{
  "n_layer": 15,
  "d_model": 512,
  "n_head": 4,
  "n_kv_head": 4,
  "head_dim": 128,
  "d_mlp": 1344,
  "vocab_size": 8192,
  "activation": "geglu",
  "norm": "rmsnorm",
  "norm_place": "peri",
  "norm_eps": 1e-05,
  "positions": "rope",
  "rope_base": 10000.0,
  "rope_fraction": 1.0,
  "qk_norm": false,
  "attn_scale": 0.0884,
  "bias": "none",
  "tie_embeddings": true,
  "parallel_block": true,
  "extras": ["capped logits"],
  "init": "trunc",
  "init_std_qkv": 0.0246,
  "init_std_o": 0.0306,
  "init_std_up": 0.0353,
  "init_std_down": 0.0353,
  "optimizer": "adam_hyperball",
  "lr": 0.00651,
  "beta1": 0.9,
  "weight_decay": 0.0,
  "lr_head": 0.00678,
  "grad_clip": 1.0,
  "warmup_steps": 200,
  "schedule": "wsd",
  "decay_fraction": 1.0,
  "decay_shape": "cos",
  "final_lr_fraction": 0.05,
  "batch_tokens": 131072,
  "seq_len": 512,
  "doc_mask": true,
  "train_tokens": 745400000,
  "steps": 5687,
  "dataset": "wikipedia_en"
}
Each number is 128 + 24 x the weight over its row's rms, rounded and kept within 0 to 255. Layers, rows and columns count from 0. The size above them is the row's rms in percent of the matrix's.

# layer 12 MLP up, 1344x512, rms 0.0353, rows 756-773, columns 384-511
size [ 99  98 103  98 103 102 101 101  97  96 105 103  98 100 103 100  97 101]
[[118 152  86  92 115 120 132 126 169 178 134 158 146 122 142 122  72 102  89 116 131 139 132 113 126 129  94 137  81 147 135 117 159 138 128 110 155 120 136 142  94 140 141  98  86 128 111 121 110 137 106 125 132 123 104 133 109 107 147 112 157  97 125 168 154 141 111 167  96 126 123 168 142 129 138 116 114 119 114 165  78 108 140 132 111 169 143 128 119 118 127 111 121 124 125 113 146 122 142 155 141 167  89 101 127 101 152 125 128 152 157 152 110 125 123 158 106  97  70 133 137 104 132 168 171 100  99 138]
 [111 117 160 129 117 134 154 108  82 154  71 134 138 168  98 119 156 125 110 110 149 140 136  84 139  94 128  96 151 110 155  66  92 108 145 116 118 131 127 139 147  89 127 106 130 124 112 180  81 100 123 167 117 110 120 143 109 108 121 116 133 136 101  96 116  89 133 137 146 124 150 125 135 167 138 110  91 149 158 111 102 158  92 144  84 103 168 116 143 137 147  88 147 112 114 145 120 115 138  93 128 121  95 131 128 115 138 159 126 126 150 153 124 117 135 145 135 132  92  88 143 125 133  72 140 103 104  95]
 [122 160 174  79 117 137 162 127 139 113 110 109 107 152 152  92  70 163 113 114 129 164 113  97 135  90 114 139 110 171 145 164  87  98 168 119 131 128 137 159 122 137 162 123 161 146 158 102 137 123 126 119 136 103 105 123 150 150 106  94  97 165 131 111 106 147 111 180 139 173 103 128  79  61 106 167 152 156 115 134 139 119 165  96 110  84 125 118 110 136 143 150 141 123 106 158 124  64 149 159  88 157  77 148 163 129 166 106 197 151 164 164 161 125 112 115 138 119 133 118 117 130 123 141 118 144 108  95]
 [185 112 116 110  91 159 142 121 145 135 127 118 127  82 115 125 103 150 129 147 130 141 118  97 195 141 112 101 123  95  89 118 128 113  86 126 162 115 122  72  85 137 121 151 123 148 105  95 134 135 147 120 162 111 100 132 136 101 118 132 121 130 154 149 138 100 121 152 124 137 135  83 130 132 151 163  95 128 157 141 122 115 147 105 147 126  86 132 161 145 146 104  95 127 102 134 143 141 137 147 150  87 122 125 141 106 158 127 108 141 153 121  86 142  77 124 104  88  92 142 137  95 112 120 132 131 123 127]
 [108 101 146 142  90 117  95 113 121 126 129 105  80 121 109 117 112 136  83 140 159 128 131 131 111 152  88 129 126 124 103 142 121  94 107 174 132  66 130 150  86 112 156 119 130 122 146  91  89 139 171 139 138 155 114 127 101 125 149  76 120 117 141 104 111 144 100 157 107 125 144 116 142 116 133 155 109 183  91 125 121 135 142 129 145 140 111 130 104 105 170 157 169 148 120 130  90 139 136 128 131  64 152 170 116 113 124 132 141 125  91 100 135 128 171 109 133 101 138 136  86 139 100 103 158 145 111 157]
 [114 119 138 143 130 152 124 139 103 126 132 142 131  72 139 138 123 104 101 128 114 132  84 150 112 177 126  78 149 124 135 145 151 143 143 109 104 153 120 153 143 164 136 167 144  87 139 131 132  95 124  92 142 109 165 133 124 128 110  94 152 141  89 141 105  99 134 143 196 103 151 109 122 130 112 111 125 152 119 159 120 127 127  94 103 149 171 112 149 142 143  89 120 158 113 155 114 129 112 156 141 129 140 131 144 143 115 133 150 131 125 170  90  34 132 134  90 111 118 128 117 144 148 122 143 171 128 137]
 [140 119 119 147 139 105 137 114 149 101 120 198 125 114  69 119 161 117 151 140  75 132 121 125 138 179 143 146 155 112 177 129  90 112 116 123 162 154 137 115 122 159  91 146 110 150 110 120 157 133 125 119 121  85 132 128  85 105 123 184 153 117 124 158  87 131 136 134  77 126 104 176 183 128  84 155 148 139 157 144 189 107  98 102 146 137 115 102 145 100 140 115 156 123 126  65 147  82 116 105 120 140  94 149  92 146  72 144  97 133 151 144 119 138 143 122 115 165 131 131 144 137 141 112 113 162 172 180]
 [ 78 143 146 143 125 156 123 152 101 129 144 116 123 121 172 110 124 127 110 146 132 131 148 124 136 134 131 107 138 132 123 127 110  80 124 115 180 111 153 138 177  90 111  68 153 129 114 120 127 115 142 115 105 117 162  91 101 110 173 144 128  98 104 128 150 117 109 158 138 151 108 107 117 113 154  84 112 144  97 127  81 120 116 106 108 148 142 129 138 104 105  69 118 106 106 143 144 130 120 115 143 148  89 108 108 143 137 100 113 160 114  94 144  99 117 163 119 131 102 120 127 102 138 135 146  85 134 159]
 [155 136 131 117 180 121 155  97  97 109 121 170  83 103 121 145 156 143  87 136  77 142 141 144 131 136  99 103  83  76 122 164 120 132  82 108 126 158 146 158 124 127 115 152 105 143 132 142 175 116 145  94 132 182 105 135 119 183 129 109 133 122 143  89 148 119 112 111 119 148 134 123 120 101 128 121 141 107 105 157 175 133 100 121 128 161 130 148  87 104 120 109  93 142 125 106 156 131 129 156  83 149 108 131  87 135 143 142 144 110 146 110 109 134 145 118 106 112 131 171 132  81 128 121  96 114 140 142]
 [116 132 126 117 148  84 151  84  87 150 152 111 105  95 142 101 156 144 120 140 142 142 118 148 104 134 126 115 130 135 114 133 130 130 174 135 138 155 121 142 159 111  97 152  92 105 159 125 130 111 123 147 126 153 111  97 115 157 125 120 137 164 166 134 154 101 157 134 140 118 125 142 104 132 116  76 137 173  86 138 143 154 103 100 122 141 168 117 121 138 164 149 150 158  69 107 134 149 138 156 117 179 122 131 110 132 123  93 127 100 137 149 137  95 131 145 108 139 140  98 148 112 135 131  90 156  71 139]
 [126  91  85 138 107 145 161 132 122  85 134 115 131 108 138 112 122 155 109 114 141 136 113 176 129 113 138 124 176 128 110 149 113 101 112 157 152 106 124 123 100 140  94 126 154 108 160 126  93 129 112 126 130 118 155  59 151 161 118 112 148 118 154 139 132 141 131 118 128 114  98 134 119 108 151 137 122 115 111 133 135 133 140 125 110  98 112 137 132 100 119 137 113 177 130  77 135 107  97 134 120 156 166 112 111  85 149 136 142 107 158 143 136 143 121 132 100 136 141 147 172 126 125 157  99 156 132 143]
 [151  86 126 133 104 151 134 147  91 168 137 103 153 143 109 175 149  90 107 104 153 155 178 131 147 111 118 134 136 117 146 114 123 139 142 123 111  81 137 119 133 159 111 115 156 136 135 130 145  91 119 121 165 154 115 158 142 100 144 128 135 149  94 122  99 116 163 126  93 150 118 115 117 166 173 137 150 100 138 178 120  79 116 154 132 140  95 138 138  62 100  90 109 180 153 173 117 141 105 140 130 181 102 125  98 142 114 148 118 187 157 133 114  93 137 133 124 130  83 124 125 134 163  96 141 102 116 122]
 [114 109 126 140 136 107 144 131 135 147 132 158 121 119 124  76 181 133 132 124 145 140 143 129 146 162  81 153 143 139 131 130 103 119 121 150 112 117 155 106 123 156 124 133 125 151 164  80 118  53 143 141 129 133 133 148 142 116 189 153 123 160 123  94 130 117 153 150 145 111 119 161 111  96 135 109 140 119 113  80 157 188 139 157 116 142 187 118 117 156 126 137 176 124  91  77 129 145 109 174 106  76 129 166 166 173  92 154  90 112 149 160 145  88 141 106 169 150 152 161 145  86 131 138 119 159 159 105]
 [162 129 119 135 123 136 118 133 106 120 104 133 172 146 134 147 126  99 122 137 125 107 152 153 129 150 129 131 136  84 155 127 123  73 115 115 125 103 119 131 134 139 143  92 136 125 114 110 123 147 142 158 180 107 129 111 162  93 181 138 163 133 147 145 137 144 128 104 163 120 135 168 154  96 133  90 135 135 130 126 115  98 101 139 112 156 135 164 137 134 109 133  74 137 129 130 116  97 184  87 132 145 139 125  82 111 137 131  89 135 103 128 177 115  96 107 128 118 166 102 128 154 113 137 136 139 165  78]
 [144 119  98 122 151 157 131 111 131  82 136 144 127 145  95 154 109 118  99 140  77 133 131 180 108 113 139 117 132 147 112 134  70 157 130 162 130 143 157 146 160 146 114 149 120 132 111 131  45 113 158 140  78 154 178 131 152 152 138 177 153 110  95 125 141 165 146  86 148 164 129 134 137 138 140 126 109 140  77 135 117 149 103 124  96 127 131  98 116 149  70 156  60 130 126 130 124 131 142  84 106 151  98 141 123 141 146  98 102  98 142 128 141 175 148 148 116 199 113 157 116 133 149 148 134 119 135 167]
 [130 111 114 144  92 118 131 102 114 174 127 146 110 154 150 164 159 109  95 131 145 134 119 108 154 121 123 146 117 109  69  97 162  89 134 149 152 164 133 124 135 118  94 119 101 119 129 137 127  97 117 130 144 123 105 137 181 111 135 150  84 113 150 119 138 142 115 166 142 149 134 113 126 140 133 130 157 132 117  87  88 111 135 143 117 107  61 111 105 141  99 140 153 133 116 170 109 114 121  91 116  93  93 135 143 149 130 172 106 140 117 160 132 107  88 163 116 120 136 114 130 171 156 119 124 155 134 124]
 [139 100 135 129 147  81  95 168 164  96 110 104  97  98 119 107 132  75 203 175 102 162 104 149 144 134 138 120 104 127 161 144 145 125  87 116 101  88 104 113 170 118 106  67 144 150  96 118 100  47 186 113 148 144 150 114  83  99 123 161 132 132 148 114 129 121 117  81 183 150 123  98 146 151 120 139 119 140 142 139 131 112 140 162 133 137 136 136 121 140 132 154 152 118 127 121 116 148 123 123 141  78 139  91 116 136 104 128 143 128 145 175  90 130 126 168 120  82 138 139  82 132 109 127 137 135 139 129]
 [149 111  92  99 121 174 135 151  80 122  79 117 139 150 105 147 173 136 110 145  72 113 159 147 123 102 121 133 125 121 112 113 116 138 141 111 138 130 148 142 100 164 131  83 175 127 118 108 134 118 134 145 133 126 149 103 148 137 103 102 179 141 114 117 157 124 149 131 158 123 115 148 149 152 150 141 140 110 129 112 146 120  88 117 100 121  88 136 138 156 135 190 131 106 142 125 148 129  89 155 111 138 114 126 133 147 150 157 105 114 148 142 178 135 115 131 136  76 107 111 107 153 113 142 122 106 119 127]]
# layer 12 MLP down (transposed), 1344x512, rms 0.0353, rows 756-773, columns 384-511
size [102 102 104  99 101 101 100 102  98  94 102 105 101 102 104 100  96 105]
[[130 118 166 159 145 142 162 130  99 150 168 109 144 100 123 122 126 148 164 131 120  92  94 145 126  75 119 135 135 148 109 139 105 105 105 149  93 109 192 147 160 144 139 145 134  98 150 126 104 142  97 177 136 159 131 152  82 130 133 148 126 128 120 111 122 117  96 128 131  57 162 124 116 127 110 120  92 118 166 132 108 140 116 113 155 150  85 134 127 121 103 171 117 140 167 101  88 130 121 132 142 109 146 121 144 114  92 134 146 159 115 103 106 106 127 119 126 135 181 150 142 130 132 115 139 149 143 107]
 [103 139 126 167 166 135 146 144 149  99 146 142 127 132 123 125 165 181 124 133 117 119 134 187  87 108 160 149 150 137 125 159  79 158  98 112  99 150 132 144 152 149 139 114 110 167 111 123 147 174 144 121 119 146 138 158 133 130 152 119 122 159 131 152 158 183 141 106  96 131  62 166 123  95 128 153 117 114 102  82 152 117 144 105 201 103  89 117 101 135 119 108 131 145 100 102 138 173 157 134 140 111 150 122 144 125 142 142  96 163 166 151 138 144 151 136 130 146 180 161 127 121 120 115 126 139 173 124]
 [137 109 134  99  84 110 128  93 151 124 110 152 113 150  90  88 122 149 134  86 115 121 176 114 146 110 137 131 132 127 132 119 183 107 106  91 146 111 193 100 119 131  91  99 129 176 130 144 142 110 156 166 181 104 101 148 130 142 174 151 131 150 123 101 107 151 111 123 182 124 147 169 156 128 151 104 131 140 137 168 110 123 128 147 122 123 111 142 110 135 120 154 141 117 107 118 164 129 143 128 135  83 145 105 125 118 139 102 103 143 121 122 105 153 109  87 107 117 138 111 180 102 126 119 143  63 124 106]
 [112  99 136 148 128  93 128 123 124 162 152 148 146 130 110 132 130  93  99  78 171 101 170  98 145 134 102 140  92 168 121 104 127 125  85 118 109 124 144 150 163  94 113 180 174 127 107 126 137 103 135 109  68 110 137 141 123 114 138 160 122 135 151  97 181 159 130 140 135 113 151 161 114 131 131 131 130 147 106 148 140  98 108 126 164 154 115 138 127 106  99 137 164  93 125  92 123 112 112 127 119 151 112 114 144 130 147 187  90 114 124 185 137 138 144 109 149 158 116 128 161 103 107  93 137 175 143 137]
 [117 127 109  85 183 137 109 105 141  92  91 124  43 128 153 160 162 115 153 117 125 141 118 123 152 123 117 122 137 152 125 137 132 128 131 113  97 111 164 118 154 140  99 115 117 106 162 139 142  91 131 170 143 122 100 103  99 114 147 116 128 105 107 155 163 105 135 138  93 127  93  90  97 151 112 154 145 147 134 108 129 151  99 109 123 157 162 131 201  87 137 120  82 136 153 137 123 110 135 156 199 140 155 154  89 130 156 134 129 116 135 113 168 117 135 104 148 100 107  92 197 121  84 162 137 127 100 132]
 [115 120 154 112 139 179 119 116 148 158 118 135 137 157  71 163 143 107 147 101 128 159 146 128 153 130 113 140 139 123 134  82 149 108 114  69 183 134  94 126 127 115 131 131 125 116  93  94 138 138 171 131 173 142 125 125 147 138 140 118 103 116  98 122 125 150  95 117 118 152 131 165 174 106 106 111 163  96 113 131 113 111 113 141 123 112 128 160 144 149 158 141  78 161 125  81 145 158 122 107 136  94  99 134 148 125  91 120  87 148 123 123 123 125 106 101  99 198 148 120 114 163 118  63 123 165 118 134]
 [164 144 132  71 137 150  89 103 149 142 128 140  99 156 138 138 106 123 116 114 137 122  70 158 117 106 117 137  99 174 121 142 156 118 111 186 137 155  86 123 138 140 127 134 100 131 174 153 138 123 113  98 187 142  90 128 116 110 122 100 135 154 113 128 125 120 150 177  87 126 129 120 153 143 111 100 144 143 126 153 110 113 136 126 125 144  96 122 122 153 118 159 143 135 112 164 123 155 105 160 170 130  72 108 144 143 107 114 137 102 136 157 148 118 113 126 123 103 135 138 130 118 130 130 156  79 122  97]
 [149 110 179 158 120 141 129 158 119 173 107 111 130 130 119  52 117 168 100 102 106 134  84  92 118 155 130 122 124  84 120  99 133 146 174  98  97  95  83 172 138 111 105 166 163 139 132 113 130 167 109 150 130 140 187 104 134 100 173 110 116 115 158 140 142 131 114 103 134 128 109 130 144  89 116 145 109 115 104 135 163 137 136 106 128 138  96 127 130 195 115 161 151 125 164 138 130 117 127 114 148 113 140 119  89 137  97 129 140 139 115 126 123 138 178  91 144 111 140 165 176 129 119 108 120 142 150 129]
 [152  97 117 158  99 122 108 107 100 143 101  82 139 146 183 162 132 166 135 131 140 133  90 142  81 137 140 141 125 170 125 174  96  94 133 135 121 138  57 107 120 180 148 131 120 119 136 102 101 137 115 132 136 115 149 131  85 131 106 138 136 107 103 108 133 118 123 153  76 118 122  90 109 107 116 168  77  99 106  87  95 120 117 168 109  60 141 155 144 101 126 142 189 120 112 157 149 121 108 107 130 146 144 140 147 116 141 112 124 148 134 115 118  64 117 149 159 116 121 141 177 118 112 139 127 152  95 154]
 [120 131 118 170 131 113 126 125 105  99  72 109 156 113  84 143 139  86 114 102  91 117 121  84 115 147 154 158 116 127 154 144 130 153 104  96 141 115 110 166 127 148 131 153  85 135 118 140 167 141 157 122 147 154 115 142  88 118 149 153 170  98 178 153 131 124  97 118 105 166 120 118 169 128 141 134  99 105 127 162 154 120 106 131 123 137 138 145 113 143 100 145 111 172 145 125 119 129 136  84  95 160 121  57 105 168 157 164  91 132 144 197 153 113 170 134 152 120 128 118 118 104 115 152 115 121 161 133]
 [145 120 105 106 131 167 141 112 140 169 129 121 111 133 126 109 120  90 194 154 118 127 124 119 104 125 115 134 120 109 137 113 154 127 123 110 129 122 124 102  97 130 124 118 101 169 141 164 140 113 150 130 144 156 114 124 162 121 113 116 124 101 136 124 134 138 156 105 110 165 122 132 111  96 112 134 104 119 145 154  96 194 144 118 119 145 105 115 152 132 112 159 172 127 148 119 133 104 143 140 140 125 151 125 118 146 123 163 110 123 113 110 116  83 122 113  91 112 104 127 112  94 137 131 154 147 130 147]
 [122 129 135  85  96 100 138  81 108 134 147 123  92 128 142 120 108 127 116 141 119 123 115  79 115 114 118 139 113 133 149 161 120 113 130 111 171 134 158 140  91 138 130 144 119 103  95 163 154 140 172 159 130 108 134 183  92 134  83 151 101  97  92  90 145  68 157 116 123 101 136 138 118 100 169  91 109 130 128 121 137 124  76  80  98 146 100 122 151 125 148 142  95 176 141  98 126 106 141 145 165 103 110 103 158 137 121 171 122 129  99 123 122 166  90 153 124 123 132 110 183  96  86 135 178 129  84 112]
 [159 140 111 128 131  81 115 143 128 147 153  89 163 110 157 148 135 103 134  95  99 105 149 122 116  66 123 114 136 123 123 140 123 174  97  85 146  64 127 154 114 115 118 134 137 107 150 117 105 155 107 127 146 116 152 111 107 130 149  77 122 121 141 147 128 121  92 136 142  95 116  63 128 134 134 176 110 149 106 112 115 100 108 122 153 154 136 120 120 116  84 174 114 122 159 127 116  86 168  86 151 133 135  89 161 106 173 127 134 111 123  88 103 140 117 105 130 137 146 149 136 123 150 147 113 104  91 103]
 [114 107  99 133 131 141 126 122  99 147  97 119 130 143 135 150  98 113 117  90 100 105 102 106 126  99  83 145  96  92 129 123 121 161 112 117 111 106 136 154 144 135 137 174 132 105 161 163 100  94 108 154 107 159 130 134 125 135 117 124 142 131 107 171  95 177 105 133 102 110 134 133 124 177 151 101 120 159 149 159  86 127 145 101 127 121 139 128 149  86 125 156 112 139 145 140 148 139 162 171 114 132 134 113 134 127 107 106 178 105 126  88 156 150 133 170 114 105 116 144 122 164 119 102 110 135 140 161]
 [140  96  95 157 141 102 139  86 104 139 146 151 156  84 148 146 159 154 113  99 178 166 125  92 148 139  97 134  90 122 137  98 166 113  90 139 149 136 160  92 137 162 133 109 116 103 146 181 135  92 126 157 118 163 129 131 116 150 143 136 120 121 116 130 123 107 141  95 104 132  93 100 126 140 111 131 139 111 149 115 162 149 157 135 138 157 148 118 137 125 145  78 131 136 130 109 113 110 123 127 136 101 146 159 115 123 143 152  92  84  79 147 165 172 102 151 126 125  98 124  96 174 138 138 123 124 148 144]
 [121 122 114 144 127  75 150 109 130 125 107 127  70 134 102 148 149 114 128 113 105  96 155 113 153 128 143 145 135 151 125 123 122 116 109 113 127 155  83 148 106 103 134 143 124 141 125 102 103 138 111 157  73 113 191 129 161 157 138 129  81  86 107  92 141 130 114 152 119 133 164 155  73  98 111 113 104 143  97 118 163  79 158  93 126 110 130 140 119  97 148 145 104 119 125  78 126 133 166 157 127 139 167 141 169 128 122 167 123  97 114 138 107 170 150 172  93 118 119 108 131 110 183 103 102 132 128 130]
 [100 107  87 111 150 139  95 100 129 137 156 129 140 122 127  80 151 163 106 117 132 125 137 153 143  90 158 129 138 164 165 140 124 138 169 180 136 157 174  97 100  88 102 153 187 133 151 148 124 112 120 162 127 103  98  97 108 156 121 128 138  96 124 117 154 146 128 124  92  84 117 110 156 110 100 117 170  94 156 104 130 143 140 118 137 114  98 101 128  90 181 121 165  90 134 119  81  73 112 120 115 140 120 117 113  88 114 131 140 122 126  94  97 151 141  76 140 147 162 117 114 146 146 139 147  77 131  89]
 [164 148 153 147 146 102 120 130 121 167 137 156 136 119 123  68  84 103 143 143 166 157  88 126 150 176 158 118 104 131 116 138 153 140 149 113 173  93 136 144 214 139 138 127  87 148 128 132 106  95 121 129 111 102 149 140 132  95 150 126 140 110 134 127 108 137 122 125 112 113  87 159 109 127 105 160 132 104 133 109 136 156 137 113 145 167 164  90 122 146 121 110 143 107 154 134 117 146 125 119 128 156 148 150 174  97 159 118 170 119 143 105  91 155 143 111 115 113 131 135  68 128 118 146 152 129  94 122]]
# layer 12 MLP gate, 1344x512, rms 0.0353, rows 757-774, columns 384-511
size [102  99  99 100 102 102 100 100  98 101 103 100 102 101  97  97 110 102]
[[142 126 127 134 129 149 125 172 102 125 109 101 185 153 144 109  87 113 133 179 148  85 125 113 134  96 122 116 119 112 103 120 179 113 128 114 105 126 127 112 126 156 147 168 104 123 161 140 156 102 162 115 104 150 131 109 115 144 120 156 152 180  89 136 125 160 106 104 168 164 146  89 129 100 146 106 167 139 102 134  97  98  92 187 139 121 150 133 119 124 112 125 149 157 128 160  89 125 133 113 108 114 168  99 136 117 130 110 122 127 123 124 143 125  98 143 131 105 165 135 128 169  97 117 125 101 125 102]
 [132 145 142 158 134  38 132 171  97 145 153 146 131 144 116 119 136 139 142 149 133 115 121 155 137 163 106 118 146  47 134 117 135 104 107  63 103 155 150 131 152 161 122 115 116 153 127 131 157 138 166  95 124 137 166 128  83 140 136 128 148 159 145 131 138 142 106 150 113 165 142 112 122 126 103 150 126  84 110 127 145 123 137 139 173 137 144 144 138 152 129  86 108 148  98 143 132 152 170 157 187 152 170 156  99 116 146 125 146 121 111 192 121 160 158  90  93 130 163 142  76 113 139 126 109 126 156 128]
 [142 104 107 133 115 132 106 145 126 186 100 122 139 105 138 111 120 139  97 125 118 119 177 106 155 120 105 148  84 158  96  99 165 124 156 119 132 100 106  95 146 142 146 135 152 132 136 135 149 138 142 119 154 147 134 104 111 131 153 107 132 149 113 145 142 126  98 129 140  99 144 116 120 107 140  96 192  99 121 108 108 141 171 147  93 137 102 150 135 135 112 135 123  82 140 133  97 154  78 120 163 116 138 149  92 154 140 101 162 130 113  85 122 134 122 127  88 149 164 144 145 111 117 145 125 110 103 139]
 [108 139 152 111 102 155 121 171 108 146 134 142 124  95 183 126 125 141 113 137 114 106  89 124 123 119 136 149 155 108 136 146  92  83 135 166 120 130  93 106 143 149 143 167 119 122 132 117 127  99 132 113 144 122 131 118 144 195 121 145 168 142 134  88 120 107 126 119 154  91 175 122 149 103 119 179 113  70 110 165 128 114 136  78 134 146 171 163 126  85 119 113 147 139 120 110 119 116 101 120 112  82 120 132 172 130 151 143 126  83 146 101 100 141 128 136 134 140 143 174 126 126 155 103 111 148 128 113]
 [116 140 121 122 170  85 133 121 118  85 144 123 117 141 134 120 123 128 114 130 120 137 113 150  92 112 144 121 130 146 150  97  87 118 125 127 132 128 116 147 126  68  96 150 168 151  83 143  63  99 123 153 127  85 142 173 160 147 103 145 114 128 138 100 154 123  97 131 155 124 161 105 112  81 131  95 128 159 139  76 140 131 127 149 162 129 169 120 142 140 132 105  96 132 148 108 133 109 143 158 124 107 143 137  98  80 156 134 124 138 108 171 149 146 211 139 115 138 127 142 116 141 141 122  70 145  80 144]
 [118 124 161 142 133  98 133 139 168  75 127 102 145 157 102 150  62 121 118 154 142  95 108 102 152 118 126  85 107 115 102  66 114 164 168 139 140 103 145 139  86 120  96 136 119 124 108 113  99 111 105 109 135 119 137 113 149 103 134 142 136 162 116 143 114 127 124 122 117 121 148 147 123 134 160 131 129 120  99  90 107 140 108 109 117 102 146 157 136 125 102 121 126 147 138 129 110 100 113 107 147 137 155 112 168 126  94 109 161 143 109 124 124  93 110 142 140  99 110 106 101 147 138 135 159  69 148 128]
 [164 124 103 146 103 104 128 132 144 119 131 140 144 101 129  98 139 113 117  82 106 108  92  99 104 154 133 159 121 131 140 150 124 119 117 139 133 112 100 168 122 103 122 159 103 125 114 136 119 150 121 127 161 183 130  97  87 155 132 120 122 127 110 146 165 140 134  77 119 113 125 137 110 119 116 133 172 167 183 153 159  76 133  97 124 130 126 142  77 135 132 117  85 105 155  76 143 102 141 148 143  94 117 131  90 141 149 115 144 100 136  87 104 131 142 137 145 159 130 100 123 113 120 118 125 127 154  85]
 [176 116 140 141 128  83 118 116 101 120 126 119 138 147 101 119 106 132 155 154 142 139 105 144 133 121 124 167 131 103 101 152 144 155  72 115 133 147 133 127 137 132 143 156 149 102 102  96 137 170 105  94 142 133 130 113 134 111 105 145  83 209 123 154 173 131 153 121 111 145 165 120 167  81 120 109 118 140 143 139  87 114 144  95 128 111 117  97  96 121 136  83 121 184 128 132 112  73 177 145 110 136 108 111 142 132 160 108 169  94  90 152  83 116 153 144 113 116 101 150 116 143 171 120 144 152 107 108]
 [170 142 136 109 108 102 134 124  99 114 134 114 119 136 148 134 132 118 133  83 160 131 103  96 183 126 133 120 111 102  95 140 140 164 114 108  82  90  89 154 109 128 140 138 136  92 118  71 133 133 113 116 139 174 113 156 113 111 170  88  84 122 160  94  96 190 110 129 103 160 131 148 126 109 166 150 115 119 100 136 116 113 184  90 185 117 130 134  97 139 158 121 120 149 103 130 117 118 123 123 127 159 133 135 128  86 138  75 143 145 124 135 141 126 129 122 164 114 127 128 118 121 134 165  73 107 113 131]
 [118  91 124 122 151 122  96 148 116 130 161 123 107 127 175 102 124 136 146 104 164  99 144 164 129 119 127 147 157 115 143  99 127 111 104 164 120 126 106 107 144 125 124 115 145  98 141 133 134 134 152 111 140 101 179  97 172 126  97 105 166  85 104  90 153 130  96  86 168 128 160  84 131  96 103 156 106 105 126 108 143 186 104 123  96  93  99 136 137 101 111 143 159 119 124 105 114 105 184  80 116 145  79 103 112 137 154 141 123 117 137 162 144 136 136  83 118 113 106  99 136 127 103 129 142 131 130 117]
 [146 125 132 137 133 152 138 130  76 129  99 112 135 121  92  56 123 116 162 113  90 120 146 127 144 136 120 111 103 180 111 109 106 129 101  92 133 131 151 112 147 147 149 147 106 131 115 134 176  73 149 132 182 133 162 151 121  95 128 144 152 135 128 145 176 137 147 153 112 127 129 111 129 122 121 175 137 111 144  98 142  97 123 138 168 119 126 115 144  84  94 104 111  93 127 141 105 160 113 160 146 141 125 160 146 144 121 148  84 189 150 189 125 110 146 148 168 132  97 148  79 114 138 154 162 117 112 134]
 [168 193 119 161  79 152 129 123 173  91 150 109 165 154  83 166  82 132  75 148 153 164 126 133 155 189 122 145 111 136 112 104 126 165 131 160 126 113 128 122 146 155 179 171 130 128 144 119 152 133 126  95 129 131  96 175  91 125 149  90 102 113 131 142 111 140 151 118  86 159 134 168 172  85 133 123 129 176 124 132 134 139 115 106  99  95 157 168 103 113 124 112 131 145 128 153 104 187 140 117 137 100 145 137 167 119 146 136 119 139  90 131 125 111  65 111 136 122 117 123 124 153 154 111 188 116 106 112]
 [130 150 156 177 152 140 113 146 118 155 132 143 103 141 149 145 140  79 103 160 109 125 129 146 125 109 114 126 169 105 158 100 132 126 124 115 139 117  96 112 111 157 139 138 130 124 178 119  99  99  87 156 114 139  93 156 139 119 142 159 156 144 107 121  87 168 134 117 116 177 131 122 152 138 114 132 113 156  84 137 142 131 155 164 178 202 143 180  94 132 132 108 115 119 183 119  85  99 122 102 139 170 138 124 115 145 140 144 122 139 115 183 177 135 159 164 114 172 173 121 111 126 172 103 110 104 157 137]
 [141 146 155 132 163 122 107  81 141 132 153 136 108 160 127 173 110 108 193 127 107 101 130 117 130  80 150 159 129 169 145  48 134  81 141 107 127 165 107  83 135 102 173 137  57 166 144 141 119  99 105 169 113 140 132 133 155 102 146 122  94 118  83 123 159 125 130 122  74 100 127 139 144 131 136  91 130 143 136 143 134 146 146  80 146 100 142 114 136 119 139 118 137 127 164 157 133 138 147  92 162 130 130 149 169 170 174 172 101  93 158 117 173 136 179 129 133 103 121 118 128 140 146 123 138 145 159 132]
 [121  96 170 139 101 132 112 136 105 116 103 117 117 120 125 152 143 139  94 128  96  63 146  74 162 143 158 118 138 140 156 135 118 145 103 119 116 110 105 162  89 132 113 147 170 107 153 117 140 123  91 122 118 126 179 112 107 155 144 134 110 121 118  82 120 152 139 114  99 123 129 156 115 128 108 111 137 112 113 106 161  96 106 107 126 151 129 148 156  88 177  88 121 186 155 102  98 120 112 116  87 111  67 157 141 140 135 171 110  70 112 120 113 156 143 132 116 112 148 115  83 105 155 105 115  80 112 123]
 [124 173 102 168 140 150 141 166 145 131 140 157 119 130 148 143 102 132 111 130 160 128 136 157 117 103 125 106 111 149 108 115 135 157 102 117  71 160 119 125 126 103 125 116 169 108 125 140 136 131 134 115 154 179 133 139  76 157 128 123  69 133 147 138 114 116 105 155 115 104  99 159 172 113 112  91 134 100 146 116 100 139 161  65 101 196 136 139 123 138  98 136 120  99 138 158 109  69 169 132 154 107 132 141 154 159 154 104 183 108 134 115 113  93 132 124 150  92 114 129 164 145 168  87 133 146 103 115]
 [124 164 134 141 116 128 153 151 150 152 133 136  99  82 142  96 115 109 151  99 178 144  69 102 173 121 146 116 139 151 151 112 109 132 121 148 124  99  98 115 164 153  81 133 148 121 126 161  84 112 141 113 109 103 141 132 149 101 186 143  97 121 121 113 147 149 112  95 127 163 117 167 137 136  98  89 129  84 153 143  89 106 135 148 141 105 134  99  81 122  83 128 105 180 118 108  75  97 156 157 121 145 133 141 151 122 159 138 119 124 143 146 152 125 124 124  82 138  95 129 145 179 138 107 164 103 151 156]
 [132  95 134 148 124  96 115 104 123 137 150 119 168 129 142 115 197 111 153 154 147 155 111 120 160  95 110 142  85 156 146 152 118  96  89  97 113 173 108 120 112 139 136 134 138 138 139 150 119 108 136  94 106 155 137 131 126 159 157  90 119 127 138 108 126 112 125 124 130 147 128 112 124 140 124 150  73 126 122 158 106 124 152 151 141 164 134 135  84 148 166 106 152 159 153 136 112 116  87 168 141 200 115 114 116 118 175 144 109 112 116 151  99  84 156 100 131 126 160 111  86 111 132 188 140 104 107 140]]